Each number is 128 + 32 x the weight over its row's rms, rounded and kept within 0 to 255. Layers, rows and columns count from 0. Numbers have three digits each. The size before them is the row's rms in percent of the matrix's.

# up: layer 4 MLP up, 704x256, rms 0.133, rows 225-291, columns 0-63
# down: layer 4 MLP down (transposed), 704x256, rms 0.118, rows 225-291, columns 0-63
# gate: layer 4 MLP gate, 704x256, rms 0.134, rows 226-291, columns 0-63
up225 124:111110144147143172129101155147134108203106132146150147162160164121131114138127163066103178139100128118120095099071144148105168154104152164103141160158116088140149163163069133121086190147171135
down225 105:151158108125126175121103149068132173130113148105061111099156084125176118076040144113129171148082125143137128110141153123130131167110131125101087094104115117177143204128157112156139139202147122
gate226 108:179104156154099176087150146118129090134101125145123120090171138121138154101190095130090109096168160106108149066112093110124151137076162188141141123141147128145111088146146102194150100133163130
up226 104:126109141146116128089125137103118140134208144145099154104112073167177160148114126089140108110099124121122083142100105124136136134132141120063129126113105169118065132134126078091121123163142102
down226 103:101170115065149123125139050141159146075103164110122136150124135199143139207099077161124149099101129116138061126123142110062148119150115099139112135096118095149180117133151161126141149117130151
gate227 094:137150176153141130120178080063136084112173076102147143135157094107134105107086120131112118119109111190141122122115070174110144134144091122096106133158123118118082121107127136145190170144114130
up227 097:097156143119044169113076105089149175113108093094092112105118079161139158092131110080104114145126089098076152099181096215124134198136111076129159149145165072127134132150098151153117188138115101
down227 105:144145157113095129150105081060167140159133231134164140169156040170143124176096081125124150108129179161158126167067127127145146095160100090152151141110082127169166140160131158178136164168078133
gate228 096:142079109144191079156079089128116082114102100163104142127162121078143155095107106184179148132091078094121143183073146158191097118157098082120168087144156109085102175164150089089110098144118134
up228 094:110118109108105114118176152132161119178118072111151152157067179128170089182133119143096130090145152123130250110111137065088117148049140098125095119092116147147112122186149080095139112120168144
down228 101:133179098128092131083137183130107125099132133146051178162107124058128160119135151106127133113141139143109131132165158076139131145125121088093127194099096122153124127159132060117160099151092090
gate229 109:160128150160109063153065115133152136128185119117142161130129166121168117116213153142155076156155128132117114176059134108117172151157167135153115165139134088112129109095134110117099147128131174
up229 107:122188108125220182102106173119107097137111136104076101092132118120114209104121110110094164097109141124172108123162190131130057064098132070136070098097163144160202160174140169135150090115133161
down229 108:151050098165125130113140140140070089128112118142107138066143122122130148135108105094125108156131140118165103075135133121084099155100125087146115107114139170163131129113170125154164083138151121
gate230 098:132121105111172146100126062159110113125141136102114071120131097150124152117116089131116066113106145078146042138082072138130149091110130115131162122126106074142155180165116119130138114113103130
up230 101:130128161167081082173150178151167123130154088107143133198078170101149127143123177099098146133163174143120179121141193132089122116071108137132172151138150140132080166181113153124086186161115170
down230 095:160096093160098133193108239140179122206134141126134111174093139172135118135106156115147071174102160125136137142153137104109130115138111135104157111123150058137136111139152129127038126139122154
gate231 092:126052111157136119140161189120170150126139061155085168112126114100103089174155164122144128147121156096117119110120141153177186081144071162090074174151176152114136143112147112109147158147100088
up231 094:096173162121099139115109097116112083123132207149222089098142119155065196084123149099089119157130159127116103089129146117088145132091182135120191130159107097096086091129147110120136160107188117
down231 097:123163160131136135123119084096099152163109181119143147200176114139129137104169163053163115126145150182125070150098116086119103116146084165174212120156102107148121142221166107110137121169147148
gate232 102:122127096134124209136162094131129078140127111104156101147130108116170128084069108115147061157073126127143140132168143115104060136090081154126109117076126111177111124163197162193136096101095058
up232 101:104134131131172137113172138122105124154135108138190110101120167125143106197086147127160130124077101164123113157146078167107163194151124131185165146085201142164092092117154155128171151133095074
down232 099:146141115165156083129137117149154131109115070179113170094146239145119122187113161096082152146160132161130130102142112128155105135097099095167116121165147194154109108107144129126159141087121118
gate233 108:153089148153196082104188141125134077101179160114068140145181145143164111122157176116120139142085120137180123109150147100136147117185136093132138178112052071117115133108132189157096068100088120
up233 106:139201148054111122094168104095160061220136163117091075134080161092114080154162148101139168121130113181176111118160227071133107104109146101175172103099165056085067119138073128128127147163140125
down233 101:171194123066219190106102145083127106125151143110048106117136141130173092181129112175104097180089113132146162099196171122142112161193156156189147130151124143082095105138137141164109121133121166
gate234 094:097159146120153151091158107132098172128082150089107136179162174129131125194170089096119109161146102117097085161073193165132056199161078147113131115112059163139099160131112124134114164146038111
up234 097:128173098159123118134159104120084220075111171118116103207146174115104115141151162115113079202176109118156088154124201136108105147182062193096100115135110122142168174128110132092157146112074104
down234 098:098132107106144069131193143155108118129152171158119146139144171167154082118079117151121179196026117123125113113158193085168130050156157164118114131105083079123109174152155134151108096150123117
gate235 102:156129135130149120094102110127109151074124100120126164116129142118138083179124124095060092109111198173164104137207133112143121089117092163190176050106151136040168148119088096157167097093136116
up235 097:116128158104115089104132145114136183120134104124163120119136084138112125184149139173048120159116079141101124168147086120087105118129129137123142126097162108114103079100164169090117140103153143
down235 100:178131132099131121128096102111106147118172112105145149150219124141139150134114087117080127101137143155159193158149112105099104059180098122130091115154128138057089103124144179127176130143157117
gate236 107:086197134119135078135168143156156094135129130153167156125165130120138077150160176138104184116198114122077127155077069102134187103092138097106097117207138069119100072143129186127105062127205135
up236 098:116133093126069189118140138126156147068087115122138122196128102182136153121156130156101122116057121101123110150060133120096112131205166138089139099153144104105135153162178145126160127104163154
down236 102:078153141133073143175099140117124140105163125158144098176175138138099082147142152130101144107170171133125155124117092170157119096133110098137112151079140073088124079072108153109089108175199129
gate237 107:114181176158151085141118149158091127127102167152100117139131144122128114175111162135093164089175133147084127177160076149131102170170118148103103117162148174129143060116072117119141123148110138
up237 106:121142117132149152142120131159139127124094132156107166120140119174062088139112133111101124085128163143110132125172092143155197119195098140123095185083174139183128121131074101111128121211173162
down237 104:105080156163110068112136134068119102094185119089145149082145110106146162151139079091158160112115137087101096100126174100064147168070103084086138170084099097141085131097191131085063136108095135
gate238 105:089087062131156159167130165110162089086083187087109125086151170167126118139128079128155117160137128127171154109126183072122124082146185138111142102093131118119143176111180163132077141158178178
up238 101:138134094134123128083102180135107212105118080136155167118144174142104123138122130128184127155103102136146101151093154132159173141164148139111109154169117199155091090141122132093096163118129119
down238 099:132216119094182098063145174054130114096147115170113136161111120144112128152051085161115105111149129115136125133139138137168125099086116175135110150157180143191089107089126083153109169077127084
gate239 099:153122121144134063113129099147113144140155153065171156117186087169111093074090142106146145162138152182121121182080109123153100186115172130093108037147203103179235091105131092123093137165089065
up239 099:105068131088137158145139111116158113179238112109155134130159151188131112103108119113123119161105159144101069124121147153142055159117101083144134092160145137202127082161105123156082180132112136
down239 098:121102146124142112159161121156132128181177137080121138142119094141101137155121096137091120162206118087148118152180123194152080170046099152131146071173145097171180120135039112124103163111093143
gate240 091:121113174152095133121091119141133155135141135087095150160086076102113122117080173184107125082130181163068113108130135161096079121128105157146145107143147197133073156203165117145092151164131105
up240 096:162216153077113166112158097149104091089205036127135148110117151094146138128127146164144089128110140128131112149087139135068145091090142148130164160134118068113170089132057136142174164125091142
down240 099:089160088104095114137140065140126118143107107141125135093178066122152121122160171117117110132110173198160142109088065151105063151132084122143121137167146128150153113130119126178152159094093144
gate241 103:096120076068099107145053097075131163178103118120189101113095116125169111154165089199102100085146138131169128105087105161177182132107120145108095170118103192141140115094120108108130188182166106
up241 107:087115043100128127097108092034171138125102092064184101149077091138159125117177105207055083156116122111155143160108108126161144182064141133120098119152130184147097085145134162099092163174117150
down241 090:083113121083138152087152091141109090131122128118089143126130153099129100089029120082116158136047151085146164135122142094144115113102141097114123130158166150106110121077124111083095150168100052
gate242 093:160090056089171123134149083117073093113071095105100078153133128124147198064152172140143077113142132165118164087175110150088124162148131110139116115107040171088097123210125163149140138170102134
up242 092:135117183119117126124105093128161133144110126128148100147138124060152100160082069099110086138160131088094238146153121188129147176108118136071127134121130085134119150047134096078097111052134110
down242 100:110182134095128095087144174161179121176199167152111134045104124119139086145112115168137176139100099144212149100121145107156165140139143092115111138097157099168108051047097040118123130100118129
gate243 111:163139151158131126117174171152089104138132133165119069173112172125178118134172157197137158046102178081106127135123120103113129118068159143108148095153142108143136111157089138152103141099150172
up243 112:124149159132162138075128152185076124156110119124175122091151119199159136092099137147126110086151121103119132132164079141130133088093080174192147096133089138158128164169172102107191176069114069
down243 102:108104119155113089142149101170122168174138133097200129158161094082115116133169125188125152159113140119045136144128147141106100167114129114094145123128161109103169178142122121114136124161113100
gate244 099:149231125121115116103097120126129095069132131173173148122182125143124172092214088112151172130072180128138086127148189105123120147102135124134147112031150150133187168106084167111130126093152058
up244 094:170212120105117097160103130139148082064158167145154162169124115136147148083116082097185176143105102067110076156146122129103146114097181164108108140068146117100110136075140160074153121141179037
down244 094:175158150132145143159103141124120088105155117176150080152164129105091121090136101087107136108115146095106101189159080158134105122133180156106128128142095125106149122051154095130155134172152143
gate245 099:155070116136137136130143155090136102156091123148154141142127142164127177125145141145159034093132145116157096117134084136162120141144116141155110155109097108140121133123141079103126159174151122
up245 098:102168168138131113084095121120140167049169097141095140146086120109111138107165118075141186105053124112161161162093111129076094139100118125091142115149160091106194155113124115125166149129099114
down245 096:096094075123149165123108132098161127124108161143155133129129091126157124128146147087095138189130161195140124047135114153076073110149112092182182111143133099133081156134190150092110185139157167
gate246 097:146170132179126115092167101137094105047057124127116119085133079181107172070128129124078063127108124151137122153175121104151124174111100097138188155137128125101066149131152175122170158087086183
up246 104:153115168176134036156131158131121195112162128128089097085148100114117106163142129089089107167153190096140140140135126079136134089145144075122131166092137092114120190110146187178125171178136086
down246 101:061174156141111124162116133143099199158129093124104095122156088149098155104144156016084096144141137144120129168101121112107106087139155094141115211125147139120160147107140088149128142113120138
gate247 098:162095124117105146119080095137197095137149131096097106110159103142142138136141168145163139177158126159106139093106175156126161118151152108110161100123103126126126142175123074107154129127154110
up247 096:161149183095195141104098084114172150053105085142146090147141120167099138141208151148117153154111048149126144138097097104083146143186181084134134133190115171120193149081132115106151166105111112
down247 103:153118076143102178128103119131114128138143138184112164098116171072180118140041126148104133087174159089137088151128203158096133098108105163074092179062139077173049098171121106142144142185099107
gate248 094:082198078143074066134126158128136147084111175105100086176137129104065147138082088143131093107160113170122146162145113173083172132117109147139157082120121132151153187089100121148152104088151091
up248 095:135137120098109108146130146156119111103149217116140170116081100107146080090106106178163093122177099192098169126125150156115212123130105191166199112104138170208109133079118163172172118124095062
down248 101:085178110096141128107091149139174105162097152097128156143150167162183120135138109155138150079104162081136109172129156146090189153121092125182167114118156176174094131081073129083159089097082150
gate249 101:050144137090079103125162102147170110134083126171127134155117068156119144055087112166111201107120148084095122122119136167121119156099109089082133142143064127175186160101084162140097112123144115
up249 099:098172096140144137145131173060099108137120132189122121071127132130166135147061145101125192138132105127192102149064103146183128103159152124196148200139116091128117100154060131149130133108147160
down249 098:149170141134152126170123169064153094103183126147139107057123117160102058143154138172102104214130138153124116067129185144167100089088154085097143139154190157154137099127082113194193086115111105
gate250 111:165119165087149163152151164155161070128113095131176148131150173051063137160163141143142182154180117095118089139107101131092156133182137122116157118103089123151177120151130175192160144107094083
up250 104:138164142096114114128177187114141133101132147121128116112142137128047116149103114180162111166172091124144162171100142210135096202082133112099169105142123114094194132101100072051102131084127075
down250 099:143146182109138148156157105130140145190045105105090077114163160121134113139071147123120092193144107145093112132172104171081099122150091121181196118181143137061145127080129127048115085128115182
gate251 099:182160126163130111117155122137117130064090194112130085114141111147140172176068103134119118102080106079143115162131157092125115142132163102091104108103099150230151124105168112123180104177154136
up251 101:143176112147103121111194122096138131130074120147167045125130123216145152127073122123076103105086147077131167118203170152101108115110062135104082071141140152168115132136152144153072144099079132
down251 101:097145147112139125090113136187068148082118158135116059146131141167080133141118125127066131078142079095104138099137104133159121115126074055128153110160120101154074131193129113127101147170162148
gate252 101:143095138092108180133204150116127132157068051113094147134068133096102172134148173139148102090104123070164127110153130119118085160112178132154175131180166154124072141142202160113087147123137099
up252 102:174093135078137126130106137118122098136175121115095153192110144098160126108154098134108204141143121180128113133115161127100163109206095255107098210098120150118070101087160140155100144146087075
down252 099:159153117129159113105176165184097090118193088096093169164097104119149111119146150143137171148129094116146136136111155122089124172184095136179188202186064121073109138105098173183144088194078183
gate253 108:162122142153156156098137172125147121059056085116090169119080112163157144133159176053143075161101136090160104163140189070159154147088095114119187113122140187157134134144168095101150050098081095
up253 111:154215113154120133084164127139139076095113149129091171109140096156176121122144189091100121149133182120129114195124156049145168089105141111113154100113180166156156115125168128154167109097125128
down253 102:113148096143138140082110142075152117107143140154135186121075135126092122077035162145105126109100132085108074107118155074147144124082097137148124100090140086158166148129191146109138110084159127
gate254 105:164126107055090155153102109124207115126096102092138125171140109098131208150091126113131143153092144143129131183060156136108116081166091107132150153107088154147134148157100150100081098136134107
up254 104:102138129114101158148145187150091120141149186094157144143104136129148129109118083121108112047161084093122128108139098136146108119046118115115149130112166118087149108089109059144111115095070138
down254 101:121137089103117137215137170169134162089075120072086140155124147132159144140139135156183126113129122142119085114135102148158148123129129166113129134148128135144079116072118114093180122107122143
gate255 099:116185155115125092190104118172106126146133089090120168134148110081154155134078100110147146153092090119164115103120136143152125149113114173117132147125152067167153166157074166059148094176090109
up255 099:083160117082090174110111156132061190097081103162101109035072120080142163137127120118126125101188169081151155100131118137198105140109135155160099116106128147107144132157134069128173122196125107
down255 103:159105114159167107134158144123064086143136160139138178107148129153065144146136117130143108155117137143170138109185157176156152143128173117134126181099078158155074130134096059128165111104149180
gate256 090:097138183153137118127079131108102196138130104093087148134107167131150103070136154109099053164151133144108162083110111097156113157095145171082110089144116161134130094140160111092110094089152106
up256 097:125177144160116157104104163054179092118115145122120133127173138182083116138091145111087100169101117122090100084089098137112131173127116172152089099177113155137058115070163101069107125126222124
down256 099:122109134137156147146107142145052137157147097123131081198116141104120145102108180132165117120163102091123195172123161125129097055113128093107177161178142115144138107107127074117105156137091129
gate257 102:116110105079173123118108157122109120147115172130168150086127112092138070127096140156170176132097089093170159175094145108103178067146133076091050110163098112166132131119075124106089102098129119
up257 099:114102110128206160136164134140111120080142127158118139095084107153155110106174088115140152134071123090153140134156075123130172198134110157097047169083159123126101127130119160143108057137116166
down257 101:134105145199107116106122054143085118161130136076178059085046107171107090131142097116124144142151128129143132131096151109098139095140108092122131159109137171144134161167112183125144150122106142
gate258 093:069175116170174140097145128141129130117170152126144187135110135170091128149164131112122113068218081097097103109107127135156101106161121050098141129067137073129175125106058139128126112161106123
up258 095:102094111157131135153117153117176071136117111145106120108165109048112141096094160165133120157099073126091183147134111185154194123094150146099111151141179135109113158135145106145084180081130136
down258 099:114184104096124121125127134134162162079112115086142156109132104125122095165081055154127133122098109153161090091143142095112220119130143162157152183174138100125116167121112128108086163140084094
gate259 092:135145171117089132122107110147167149092110168131152117142175089136138114163144057070191176112102083159134084124139157063117158169097101145144130113126142120112175037094169116112132111129125108
up259 092:101116132181097145142167117108160059142129108134147153167082213119108191113134151140107083109126121131113116135087103037071086131108150099094143129100174136131158138127158154143136173109172114
down259 099:134111118133128118122116141128157106138157127108113104122201144109143075187087104164154121173096135123103126186134139097143154152112056173134127163106136130129140115100154157143053065149115162
gate260 108:136161157095158075149147146129050158162128145206099158165155137115140173107131108131151150083108107135144141096117141159115135130122132174086117114131155113142104112108139082158156124119084092
up260 112:114102135160074151110140101150173101106142154152112127117131131144146071098097092134104110150144110130114136093119098128101121194160132126095160116144166184064129061100196165130068132161198160
down260 100:035163123120121148102140106113116127131180146191141098107192160140165175122154184108092124124134097145152089089120149143110135213120107115123092117135121087120095154131135089062119148090116051
gate261 092:134114130122199194113098093135154167082100027134128104139073144101174106145108076093124183159113157121147114074155085174139163162097125167184132138122157152116110205153119120146142197120112122
up261 098:122094099125103083125121213112160092170114166149119201129180145127152102149078157130142086163147108165117127126075152087128101140124183152088102150049090137151153034109101169100165118124089099
down261 106:179210084121118148139075098155121099115137125100109097133111129153147133066145111114105174117122150132114086185181117084114108129164122122133107098126162141129111109160153085150119112140155100
gate262 116:076159135110088140159133114158150078165123125139133150137111083088126092194180150174154103072140132141135139084122139138198163194110155147143109120083082100165097151114097103092121183159161150
up262 108:159094094148139108087109132130130116082106098076072097125141148120129159098083075081119158174138141139088149151135128115094118112156160126128102119124182122136146099123122107190116053079172159
down262 093:128106131167108111133154146140085040139147107075126114105094112138171143143177124142101107102142090070141175126133155133151158142155105144158167121027102132157143143159076081198162087139094130
gate263 098:088145111128171132155119127132111150124173128140191153078094107100198102106172061165084140102088122109140098087085176100125100174138140129154127153114137173119163151157190136136070099187117121
up263 097:113116125103160147169132120160179134117104096126086142177133092125136145140127155157132104117127098146111101103083171106124163131117119154089142137134161106124132115087126146140173180138145097
down263 099:067162141170086161042144136117117123070147093079121105114120148185126094112113131111162170110126113095136122107148118135141124094199083238127141050145122062105048112141126104149160141131095126
gate264 086:076163143122107087119133104117158136124164162096104143185116102088092113120113081064121159089127113113136156103144188176102126113138177116066173175033079114085162079158117162141146153100187101
up264 090:151078125132063139144094155144114147129128087197217086092122154124134129158189146168129139150087169145153088159122085043118199154094076121153121133159155128177079169114132155131074134169121130
down264 095:164135116139105092172099126106121091162152118214149145124096144160130159139126173146148136147158144135177158206102050108174171140167095136197118122225128159122103136143087084104071117126091170
gate265 104:120151198176163145107146144072112089123131163081086135110107048120143124106171128111144114126147110100100107095117118150074075119078135144121110100093087105140154174167153147111141171165187161
up265 100:151090092129116107108147090201088133129090086149148137139120162147111135132154155139138165109134086123167104208130167131165150137148042117118085130139065163142070081104136109181134070126085094
down265 099:107146112137137133067135113117150115073111104058078118065121170138133103123189142186164188111149102087131093153125150143101132107100104095150111116137124189091085112087070133130132160081186135
gate266 099:152144146122176155090108133165116097134139097122116130106106117136184147089081127077113111142108102089138182116172155179088182185169144132112106079132150123155127163145119169124143108076196104
up266 099:144114100132104190096163041138137108117121122106077150059176115161143123135148082064096141141112063085077123100104097187107123152094142123140157145191161134106173074112110142076110064117085099
down266 101:158159101137150061072070113098147090079091103097111164131110154108113158090104134083045128142164119126130117110138122113125079164112151082175129107132113046163161144123153178199172194157120123
gate267 098:146172094188135155072170110156096120156084132088078118110173135095158121108172109155132101166145133146122144091124104050148130121191138129181094148169163144103160068132163109080118138139076171
up267 094:185160078173179163108172102169125093132151151146090126103197127093177106119162139135116133159161150086103120113145092029117110093168113125118164132133122176081133063148128143137126173166118126
down267 095:130115157132049196099165118136158155139138094086124083120130165046138133162137110124121122131081151108048136123147142226129139157127081123116129141169116118134114158077144130146104144168129173
gate268 094:177156150151087144140187094075136093143149156165155153111134129117122092107178128120145137074103143183149061136148053201164149144126137160102158088116127100111159191100079129082110140140140150
up268 100:109111133120116128146106183146172145150095143143066211159089121114107110153149128131118138147131159094111158131139172127102134157102078118129140128098123118108109126158131128133127167122164184
down268 106:148116054120121096112150187142074112143149100055151069183172150169139140089134101161119143178115082167093101146151079138115144097129197185120092099156138090152098168108146211114137142141141072
gate269 118:111180122153064083141144169120169178105156064170168121105141149050096143083102133139156063139141137161147068094084156131123163075107081114125108138107166109117110134125204105132088134127110151
up269 109:149157124155112162184113134132098159179083096104107162123112165123165172109153127127185109115089134135110191137139124131072074143139099143148131122154121104117165139131158205145124081094091151
down269 104:096194153222082092101082162187116134137159062078106126131201146115091117179153119107151110158143117177080152156148146183088136150151139147118134120139131142079067162098146103174104115093110153
gate270 105:119123114073085064140147097207144137151091119134139101124108150134128129155107085153082083107097148176111058057167093150131152088146163093136111149101128115097183147143107163145068139141147119
up270 099:127145108176133139089101127094119141055140067117119116100173102155102131101142138115189175151102131107123169163153185106126126148157111132149145085125179098185163099113173058121138125149189059
down270 106:156182094179128196116114110199111110119128117131093116087111131128119143131154120107099090093211079114069191149158099129133126149185100138159180117119081148153141075081149067186106099094071134
gate271 095:140165080212088169146083118141147124113173162142141193132169180182068170158135109114069198107134101156099095123106154143149063084149149113143167131091129066127140108112079106133119116128107119
up271 095:154134102163149112120139128192140043144120151091152112106133148150060101086134147162121041189084144107101165120132086165092088133136098102169115108114086157140089160125181111115125126077202162
down271 096:159142123099133176135116121130096101139125082140138150153126143172064050105114056114189082106098149136183141057137130101062154146100085166159135127067098168126177095097143184131116176123161140
gate272 096:182121143127171139165143154154115135145107100127092119069185145128104134094117117082118189166179078153125080141099134132185158045112140164065115102096110147147152126138097158112125167135156120
up272 098:111105106094119082183166181126121099129121089134085135199111143069157090151062123137099097151147103077127152142102127092097145153059109125113134153174091130114144094073133116151140118167100111
down272 096:126128046137143148210084203050125113099094070100145144140141137101146092114136160128121097177143096128168088121124115187090162133184151131113103126160147058200094107141138099111114081189145171
gate273 099:176099111155165133152127195138099114132122119123145104136120076140120158097067124168151109148109163110168181104061131084166185081134078089102126124115170131129079149127128129097138090143144130
up273 100:158120117149158144125165134143084114166130113112166119128125086132104211134088137205128089098120177100089173108119104110160153154124145036111108139066153171095094119162158075101167141168161067
down273 097:124047163083160122163184122154131183106172149126135147078163068122132148117055160169156166127140050124117112072143123180120156166191178110171140165171147142084082094112131138123105138100146098
gate274 110:177175160120190119102127101119115071149160139124129136060203200136150187111042135120100065074139150155121089142098133120120099134119117135104184134118117160164145173148114165159092109149080106
up274 108:137121175099131105139053138146136146154138061153120090156082183115112115137135122099095157175112095101162099103136123167108112128197138149153139102060143154155113173139139182094109153088110096
down274 105:125103123110128099123125144147136143134160091123128136149115209126106098171146118067047111126162138079119170102123178121160111201142109103107076116149110129132125177097140137100081102113141106
gate275 106:148129059183133128077054107128113133166188120121132105123101106179139138073137123169145141107143113146177100092142181153132091124210063136144130166130218179095140142173182134153107111126143129
up275 099:114045112066159145095108130107061053136115098110147180068125101146110104092101129123089214127128132135121134090156083094108144120142172115163082120090137141144114081085147129096111111167155197
down275 098:099155094157155124104163133100117139143081106140084150136154113153165143140136175084155164117126116088175169131117135131124133112127053139146118214184125164116119142179145159148097142163101109
gate276 096:089085121148156069134088152145151150140114129071139139121165149147128073156188099127095092101167127135076073107124082107135165139167174074135150141138131144145152073146112101087135100127154110
up276 098:113167105082104155053163065117169151149135074129129125158115108180104208126063130153116116174111120178126152127141140171159122137151145128131112073093108169105135189120132174132172105125126088
down276 093:099167114136200130135122131182109145157186077197095147117126092164110092095191132109099192136091160130087061136073123120039153157102085099128178114106139084150155150138171124141136162183107146
gate277 082:217166038135138126100146109152075100087105152131128116085172175141142125152168088162150168129142130132121093099135112124181180147185130121167119135106172150156097190130111154156128085122155130
up277 090:161128087139126144068139081140054054135112107127081138148124207097101089148106095166104120161139102103135126174140129080173108131172113142137144132129159150150133147132095127120159110108177134
down277 091:056182221153086101132139125134132095132135096152136123107133155180127160112128128116134164130150146096121148174150127093105115075142120138080152144147137205111087137065117096101169145185088077
gate278 097:117109062148125097080162153203157123164153166146166139094133134120109153112123148139177154102120132075139186160141127170118171136169173047191125107115140096162219130131158123177132064197162175
up278 095:190081138108078175162099095067122151094108146124105118150105111120124085173167138096102143164136176166153070108157190122054125107067131212111184097138196128138085167137163142088130131104109083
down278 102:136154085074160133147108074207122169132092204164108160124063119141105142152156108179210088113136143153139185129161125134181130143126097150156136132161100142129137096144122132124106130154185078
gate279 102:082106166113133107080140118173132142163141151130170131076146104184093167159092123132168105123143188149100124141087124201135085133141115103137118079055086131116166130145124092126156075165178156
up279 102:090075153146110132102180094146169108090099131130145100100151095198152172121116181165171107110103195117120144163119080203103100112136145090118132100096126158105095070131140074093095090137134174
down279 095:084144166137128059130146159177112121138122148146052155135117170128103112152111137126171168104118087143176131170150131141083099135128168185093124143111111164092122117093120107075100168106097095
gate280 097:144167126160155112077102133153137141129112137232091118152106163175145178136147150094084153151117077193097107133125111089070132119120132122149091079123129120133171150136118156130095176134136183
up280 095:086125149126112114123103141106175116177135128159074113105059130080177169187125105154115115086108197176137090131119168156050118122123067130094176064110121128147167172108116104125154055121125169
down280 100:167100114154152156146045097183102112110171169129140095127109134103108117129190144161122127149069155113100167095147155147106176149090158106104142131139119127140125109110095154107064126124162178
gate281 102:090124158127160160117118089126094152015159128158105112144070161135134056138126038173147109092179094088098107174116120103090110135149125152071071135138144105136129132095145117143080102170177132
up281 097:147193183116182109071119143118110110027146135133098130146187117129142108142135121092131106109107106157103136120122156126156137131140076102112158116078101085126122150123107164191069139161065149
down281 103:087109132089103105158144123129101099084119121128106077163240112131107130090128079164173144138086077128141101144134131112142108068173129119098142058150089169098080121135108111119120080194133047
gate282 092:112126126114117130132132150202090118124140157106099081155144133064172105155173093072085132197129114143131116154132057131141139125131132118140113093138173139063145137157147180091136160097119126
up282 090:154168101132149094113087116072112193106146047111139147113101114132116123120141146126138119121122093130125134142151145147108154165141125175150196182128104119228084117097120122134104124132150159
down282 093:082092180137139064129128123120139127128117162135126137130158131101093135083123149144148137064079137127148151116120093144096099090146143130147160147125044088150120060128135134143119112168124108
gate283 092:161110111091116125135146159099061124083080107125134158141156150122123059199168051129158146117158122185122144162195090135073093161161088125119080103114097134124128102105175107132132080185125155
up283 095:162085139155126107121088145158118131106087142091170158073096184113085123109243095136098103184134138151120172141207119148121076165142129104158170076104111117091056097191165186124148107120137142
down283 096:139155139064151168108142087098109117163071176107086117128081137156104131163086073093108166088166014148104135165174159132123091153157150109150128164155118120165153088112153109124139089126182115
gate284 093:144151195094189106130100130151156089107143107131099119141139165174160057141136128046122154129123096184145112114070134124119128102077110066086098156165160114138122101111110140127083164161136129
up284 096:147149129169112108169183080093137089145175171106144155144096123079128141070135124201145097154149150112114156179182122176162138178082103123221147124096112138150125149125099122143138114183053162
down284 099:087137188067116085153155150197137146101140128147144153132113102054134153158126151131105125156138134115141143078154141133132090160065179137149159128165141122124133115082094134088110106120092069
gate285 100:101162136111167101099107119155128101147113142089144177114137087086115157145111187129141125147156141095117153160103076147139106134142180169097130121142105111143093106137168100128105177123151151
up285 099:139142133120174142110105145140134113129115125081164150125127089146134195124127172102135120130088120089112131132144099164112120066112179182134129115100095108126130091150128127170080170154169144
down285 099:163136110126106199084099118081133136069091157169115126177069117140141119158076115111092100154075128130106155127141130114092129097159156103155166123114146120116096123123146163119142093120067102
gate286 096:048098106132093144071087163046128155194104150120133126159080145156111120183112133157118192183116139154148083118118154121164130138184119124164149095113147122121153195179122085063101190086162161
up286 097:108128153112155179137128159186116132123164109178086141118110164099144173070097105143131142133121123057096150131141111147112155146122136106125138131182134051082122128150098113151096088094108143
down286 091:154114112083202114107118179106131178145135128098103107150137096138070138114217216163161114060093159186166127166142136116120159157115134059168080103104102137126186163158078110158161096117159148
gate287 100:163121138106121094143130093143162115061106115117051082089173132141112134152103122148208100137104163133161191131118097075149118152100178058168151115055178148164060132133075188136137134092158132
up287 103:129103145166223129111113204137091134093116097134112124173126136138155074134167173158140120113185131113085158100121153124102141041124121116169101081179147122041176112126100076116143137183124136
down287 101:125168167151091115139145108136125183169179135102077130129145137136130072112148094165146144145156089102092144172090118159126132091162116073131076113100119090125130113133116132163152160104104202
gate288 097:144138106170107172107139106110101143126169062134092107109138174130160151084162147145147128165117145106184152129081160186152147062158097131126107084113107121156215124130117120106137104171165125
up288 094:085060125062146141123142209108132162109113158082152149108170064058067106147111113148155092089125158133133077163122126112097146178179083141111103078178117153122128132117116104111149115183145101
down288 097:124078052122194129078111045152140080165096097166116102167119102144126124045173121129159092109128098142151134077149127085064163132145161091094132077125109090120135134156128135120084131132131095
gate289 093:111100134098111116176151142123131141136088141176106132142082097189101160071163149129144128130147130154088213104137128151189123155188109099136118093140123121172140141145058114167123180166120134
up289 092:148115146153153146150066144108153164125097135091086155124114158150137099153159148122059114103128070119164089153128156126081128142144127126046167133119108165141141201135178113137152142130126142
down289 094:148103148095140137137085087118138065128135080151171137115148111079140138133151121093138127099114070180117057095140165132098141075053150163078138114178081130096175143128079177075100120110138129
gate290 100:125110157152126123123105106138095007129070154165106066061126121188127142083150171157151155162164144140152124102112083127113183124104093111144157147155160146141148150128150105156068131149102148
up290 102:103138148179103080162140095116185138106087132177164124134152151165129159167097157160125196066143188121112139142179133045046161213169127154038114108153093131136151140135125153156128119150074158
down290 102:120119118103131114113155168132147150159087109146175152038122104053138180113179129174096143099190124155171117066102110164130112140151168067054106099121136115163076108173121151121134171145158069
gate291 100:090146141125155133170088138124116103209139166200083134160145179158163154123104107110094100156118111084157105172135185120117106150090170132098107210122128190143139141101147089107123115089099146
up291 100:151101117098089178113135100116135139068117148066083113087106108136108124179116078111158177062142122158114166067123105143090120105111118115193189049128134093092129146141142133177107162103161168
down291 098:078147125162101158083085083124152052080114123120082075121155130125109104126222210090147115132135127108128103149130092141119112103129135173112160121164098071095115174140103132138107134067110147